From a checkpoint of a small transformer trained on Wikipedia.
Size: 14 layers, width 160, 5 heads of 32, MLP 640 squared ReLU, vocabulary 2048, 4.63M parameters.
Architecture: RMSNorm before each block, no biases in attention or MLP, tied embeddings.
Each number is 500 + 25 x the weight over the matrix's rms, rounded and kept within 0 to 999. Layers, rows and columns count from 0. Numbers have three digits each.

# up: layer 3 MLP up, 640x160, rms 0.224, rows 426-495, columns 80-119
# down: layer 3 MLP down (transposed), 640x160, rms 0.0836, rows 426-495, columns 80-119
up426:519466495496517503454479535574512482506492519497479523503501516499530474521461493524528492511468505495516464516500517526
down426:480538484506533449500472500524482537542482509473518510501513494477516488505505473475514497467515505476529480477465521513
up427:506533454466514473471502525495453497505488461490486500472462519514503489493511492494505492499501500504522515504461495498
down427:500491545485466517507503479501514496500515527514498478495510486446502473477505491517527549544505508526473494485489484491
up428:491521510461518468506504540482518444588493485484515534524501476487505521505473524494518524501516459458528519501522504453
down428:522518527519505474459476492502515502475460504464483525517496508517441520510527521456507531498530504554471503504539505508
up429:553491504558493509515480473477513509499539507495478492510467485491545498531495555517488505455499489475519511497500474513
down429:478501522472528517468516545501524507462553508476502533461477547483497468476481488468550499465458532519514513556532485516
up430:480503466521469505464521552500535516507490510463531502490513493518522533498525502516477506509508527510528516508520520507
down430:561510509492537469481547496519502506505471477462513480526491490500525454518464480486484504511504485503505520483533509539
up431:513474482475512476515476447489499478552516481495479481466492497516529505471480516513454487546492462518485482558506486532
down431:484512527481481523494532506464505483503516470527482504495538510513481542545495473488551495510526480478506508523535495510
up432:524496486491492510452497493512453487500464468475500508485516506508526526462509459504480540515504516479492539533462542525
down432:510551456521525504488499523504473464499483516503534505542499476457484480505490533552460474536458521565533482459483464522
up433:510485480526485482491495484473486509479529494507480542509502481523519499445510541522506500511499484505498490486533511484
down433:459503498464471536470508470529514529529460483521513490490521484501498488542476458509447482474490488506474514496522489527
up434:504522448462494474495463524508486500468495520484504492481533533509519441478497528499491458495526527495524469513483497508
down434:491505541532484497434519520530486519519478490490515522490470507528519469476534484508480572483484513524482536465504463510
up435:508512499494524511485476500499520529500521505538535496513517534472547514487505508484526533498485496470497502522434534532
down435:479544510517493483537552525522511512539542529487495527514455518514478471512536554521513512516480473508475483502484521488
up436:529538478471490476504486512528492486501518522466495473492501501465497566507504526485524488459495470513492501509483517516
down436:444486491505510494507510497489474521503518478502512481528480512506466485464502500489473472503482496488508499517518542539
up437:483491518516480484498534516498454537476453513493495496524499450468490496515477497496496508506523447498504443528511522487
down437:474494489516553530528519429516499486548550494469495478521484488516505475478500501566488519513504489506523523453492468542
up438:471469509485537480511470507503556504495548535460492489468489475467492461518502524480511493503482501493510492551521501505
down438:540511480492461533500505450500499497559447494519483519518501565534481495471519500534483472487477504497526462466473537514
up439:484517519466473502510541506470507516515532524521501521480451506481492549470501502536549461469545512538518513495472445522
down439:467491524508492479526512535506492515464498482489490514486488501531511470492462508520475527533483500542470497521482517539
up440:451510487505507507500494521522467524519509454473491495470477498536417535482500503502518504494510508507524487532530472535
down440:513517419483507506512495555516458458494454502507515530508528487499513516528506529513537511523450487524501477473525487529
up441:489497527486497488494524509529543446538467519479519474493498532498493515523480481494502516490482525537461499512516559510
down441:501495479487535467484465513473516517516486494467494564485488499504487537511444500533539512503471464518533489505522539513
up442:490511511463521487502502504469492476489514475469479511454482498459495518480479504511511484529497471523519516500483468463
down442:479504490523479461513514485505500531534474510493533520493508493489509532543525508472464499519483512497498519468500509546
up443:516483477506510479503515469490447511537474455476487554493490529526504503460479521561470513493534480482472502502509470503
down443:526472531492479473503473497535515463478561523537494412494513496515492542508529515485524507478509548528493517515515534509
up444:464524483513488533475483456491475512471517483524511542503497494494486525489503518508514496528508497475490453505466491508
down444:473530539452532476471512513516535490500504483505559509505484556554471479519520500535508513495517509511532525459490499494
up445:539546524480457448489494534488532459518490504497519506489464485473520518495479514490517515514486492499500505510523473520
down445:488451506511533514538518523499481548519493534477505515502455455516473490501530518476506499512501503469461482499526455465
up446:490458471523519511468500516492472499478524504574476501512482489513507476524530522481490499520469530472453493504541536552
down446:515506496532522492497498479491490538525456473483519551499509522455501521532522482485489518493538493498512555487521515478
up447:501531476487498463506515471518500449482514514489494477506480524494471477502514525490508524515511484474517444483489497496
down447:496511515441510476552485474503540495493530506504503506472526506527495474485470484452480491517530486515499468492487527523
up448:529524495491442487512477571531561495462497522498528509497484500532500544478505504491497557496468518511498492463510490471
down448:504509471481521513451512483555500510519533481518524525515493480466498490477499471526490465498528553486525522466532491495
up449:470500490547494476501458491490518460509503501497470503513523509543507490499475547518493486517468538495515523558507518436
down449:517484495464466490443503464516484520523484480525550465491475520485539516524503502493481486523501535521521486528493536480
up450:486467461492549475512495486498505505499519527503503474512515459468486499478533498487524488515530451553533481501542485450
down450:511488547522506483505467501515499503482534494453487505481510483478494463524485490522467523518521474494465509510513480512
up451:504478485468493485514456553549499478464479489489478473537482498531549537487472531467482525506481503460501513545471514458
down451:483500514504507436500491511491476519527522483514502490523460505491501509485475522538492506503492504472498447504468564469
up452:540521477495468457499526523557462480501504450503480526486574463503506518510535527492543493488453520472553510506470542517
down452:493471499520498503464506492507528510533512490483556476536539538478499494480464521479476460496474532509539456479509475549
up453:491475469516474506444522495559481516478508493529495528463497469463499498534499543508517527529479517502525491503511481541
down453:517476499471513506508483475477451516540460517511505509495496474501517489508452470448500493490496501512506479465536525498
up454:549492506544506482504528494466491471487526504510510467506489487543481538528446558492507511526486483473565529523486483450
down454:500478516543493529508479493525463471514534484510497545465480490504496473530511476458513513547506498483499493491511485491
up455:520513500508493483446446540561488511486500522493510499520476521516512514526459527470491563517478468537538513522485505421
down455:539485512490526464473462499501501543487529537498524510505516475448479495519491522492555518485508535510513460484518541529
up456:521521494502492462487542448546479476498519452528510529506498503503502475458496507529499492554514507502483515531513459497
down456:484513492475530510510470505489502524537499517485506527536510504497467505526543505461515522492487472510493499449440518504
up457:477548520514491512479508523489523570495530505436469473471484546482525522491457559534496545475477547506470507478561496506
down457:517524493484492523486526486486488526479482529497490487502517562532496485548500480546455494504526475513463483473458505516
up458:513496524460548482513496490537526481486475515499537509478493483499456514527465516508471478464512502486535530465519497512
down458:490532500522485517492550504521504513509476491492511546499466490447492495488513504505457541474481491504492489515488506517
up459:505516511516507481479502520531512459464498493493449504514502506496468525508517511517487488504515526473446499520505485474
down459:495467512513509447505486523496491491497483534427490493512498532487475515515535478485512460519491481499476492498537521516
up460:546497496494493521454492469495484515447526483501516500522453440425544479513498507481490482456527503522439507485494504491
down460:478550542505465469488496486480480512449505495475509510523470538539463506519505467472518506470491516470431502528515521534
up461:477504487461473490486499470492472480526527503481495453467557502466553503511486505537484467451517512498469528542498529505
down461:484475494485466467511547492531521500538501482515534471445493528506489500487532481532508536487522499501532456486516497474
up462:490508500506491504501522506503504495499505495498484507483484499499497484491521488531506507499497480495514504503492499495
down462:499526501508518461522516482469500472501542482522527462498511504525475461497469498529523495518504514523505481464503498528
up463:539555488414498501482524488537468491491533452529477545489517503491450540495509491414481508499442523462471505480505512517
down463:469484535477470493489532518483496504519567530481528471498485493479544494460498507516505469539496527492518497482475477534
up464:467493507546507519462508449498458499502502458482476473529493451516503464494485501549505512522537518501542542489467455551
down464:509497466506504519516547534477496466446512493470530498494476497482533465527500510543515508487497450513500491501507516504
up465:466492511500540469502495487506502495495525489451463500468480511508480556507520492519481556534519527499540531541527481527
down465:526492488501500493505487521495486488480464512471523509481524538500537490524502482467488498500516493502503533501500545544
up466:484484489495527542478476543527489483519506499478505460524503508494531527532517514508439529499513467472453506454522535476
down466:559501499534502511558494510470485451499508549512518522476477495474454516528510514503517432536538495532532500536547471523
up467:518497510498440469558501518484521429501485523463521499506483496505512500497487533506525529449538453495517498456538471537
down467:517501502485468480548543461511521549516496488506538507495535495476494474502505484485467494477488523522523476444513471491
up468:501552492471547532473464472498453520522486556476464498523529488486495537506501534502529553511515460506537507512527553472
down468:492544442484524493516489547482536494492482478517514496533503538551488534562484515538534516512486544515493526489453477474
up469:525531522504502521473478493511510467485509518480488490488469493481485489530457489523493500495498517498506522501518504474
down469:497523501505525509512503470469513531509460514455551508494492473496514479557484471480483505520527509492507544512500467493
up470:497517485476519493491510466519488518498540524525516500460494497516478505497517509461530479494467484499530505546485516489
down470:516495512479471525532524449473474501463501511499517458523503496536489475533512528436477462538493507459474533522504523509
up471:495524490490499513515515494531474451512489506549515484506469513500512497543479495486484496544502490480468475456507508482
down471:517449452480489485484484519463501488452513509517504483500539471510475510487548528483505489500507479530505544475541518493
up472:510532503513509498507498497511499488510514488500498491499479498485520496493498502516493486503502486508514487509498528511
down472:500478496504499473471467497512510468491473507489525492477499513531512495483464487506478529495483491485494479481472510491
up473:517470493538527510531505479480477518510521514505477505453465483476497512508542548496502496492496519510484498521524507507
down473:502501499463484519511511503494518520492516495479501463436497534516488499469533466545476549473483511522502566471461481494
up474:492498465483476462530475490537562480500480478527547495485508481534485500485494527537515515475494514448466508505488551451
down474:499490482411486527513512459518522480481493555484506484457545543468521489486502513518511500474484504468491541525493465521
up475:467507503461530508496498504518519486493515553458505483527502503485545434441519490525510455475526530504544517521477520515
down475:500526488463525461494486527537475511527530470562501511530521488503475481503513524464490495452505526503534491487500555513
up476:522525456533484505487472476514542526530521481517504495462539528530505483459518509521490481457511532517491464528516504573
down476:523512550457484498499544517492488513493474507522519508485479494468504493478459479492470500535486496495497501512469469483
up477:456516519492481485494521494484504518533521499530508511489521455483501526455460455493519535485515458466523502484489508509
down477:498547525509502488493498434479500549557473481491537502529465489525485467545539529501504523514504497521481481504516503466
up478:481488494522485483502484483479495498519482508498492492555501559504502501520488488525486528532505514468484569476572562491
down478:534486512509504494495516517484505507506518484480501458530478466490492518495533525506493495506459473489519522490479475527
up479:545465508494501522486500514477561453516517496511499503506455473512510472494509512453527474462495495475490478507493467510
down479:529536484473492504498516507487475504530503545491492498476459510549495549493498503483485509550452495464496513503468516488
up480:486505504493514465490500526482485478511474497478523537475504556507487534469492482510564510470508515485538496461484490522
down480:467498527489557522493506503520498499534463493483495527532489449474460467530532494485500490489497498525476475483478428478
up481:461476561503520546496508494503479535524526522454513481497485454528536489467507482514503527465534548525461512533524516496
down481:560529431532487512470479492488527501528491500527522507484539534497495518500530471520486538485483525538470479520499483509
up482:531488497471498497473498516531479521544507499474509485500476530527474480531493528447492521478541469467504485529503497534
down482:477471500539503467486511536497461523501466528517509462507496515537492482480475520473454503515511474456462485524485451526
up483:483495493478493519489552476493523493480486473515476529572511484550526484461489454492506532463541469454494533463505437558
down483:527480509484526475505504471519489534500503483517510469499487424486474490499512497508516480486448505486536477523509467516
up484:523513470507539517502474529505521487546536501488511504508506504532500444453509523527498476527509507486455513516507485526
down484:508498469526496478493486478496481439474510529483484476510478493514480516520511523490457475513492510506506518416512505550
up485:484439488523487504497554453511517508499517538518533548489489496468499495503514520538519493480517541489501470494542511504
down485:508515481508481500536470486457514540485439504520475503497511469554501515502507482520501491487460470546540478501468468508
up486:493490497488537512512493498522550533538509468536473539514475531539470477484510492457495515507540506496542468491492510452
down486:473479499481475439563528491508502545497504524460497496503471482481504477532509499489517525506497477514466529510505532532
up487:476489528501511507452474510497492525526519494452536477469508430495509531487503503551490476524545484507493511434532482492
down487:477519509491522563492518441485497497525492484498472485525481505486441502511409511506493525534475485498486531487460507548
up488:530491479518528501501504552515540540476483555536508475505518529466489574517428527507488518501490526474548473560466487447
down488:513498499492491499489491546547481468504467501513484467466518513533478478495518504504528487464479482510511464515513489478
up489:472498537470492508480526506509474506470533500503517480472528498524476501480483492488536528487507497532504525465507491509
down489:508495477501483511469496507500506499477561458536471500491507463510548515470484514519520521502521493499469491521512511502
up490:505514473566503481467487500481515507527507509495465512497494517512517520513523504494524524481471463520533516495500511454
down490:508497483509498507483553505458510525537486525460472531498490511489470433491520479506486538480470518460478491481497553494
up491:475479505503501507490504546486496451498479513490533497542519488521549476501518499556524490509476478505518504488529547436
down491:448491474523509489476531471539513519444504466483494514521437493486502493514540523486515526496517566512473472509491519535
up492:487515475541520492540468503521541544490441482496508502510464546510506503491483466513482464479483469493525467509452475536
down492:494529516473539498548490490499455482476482496494452544509504516524509482494478489494499457504485465502498521543429515531
up493:501481487539498460546525506515528486484510491519475492497500520475510519544533517516494509478478469490519516520510500511
down493:497471482502471522494471487513531502487469519497535479500532476520511498485501487497459508485475524491536476479515475513
up494:490481488487496486540545523481539509456478509517445514488523539537498509446473504501511540456474538518527527532537501491
down494:476494491494507519497497480490509523505500436506498512489519530494501461464489524437482494527508517487484475464482498489
up495:472492495525535480503456528537508470487467539531532478478438484532488522497482539515473472471519456449534505452495498505
down495:498524496496499472548538480457464497512516495484531474533506490517548502479480490556469488490523468522514518478540524485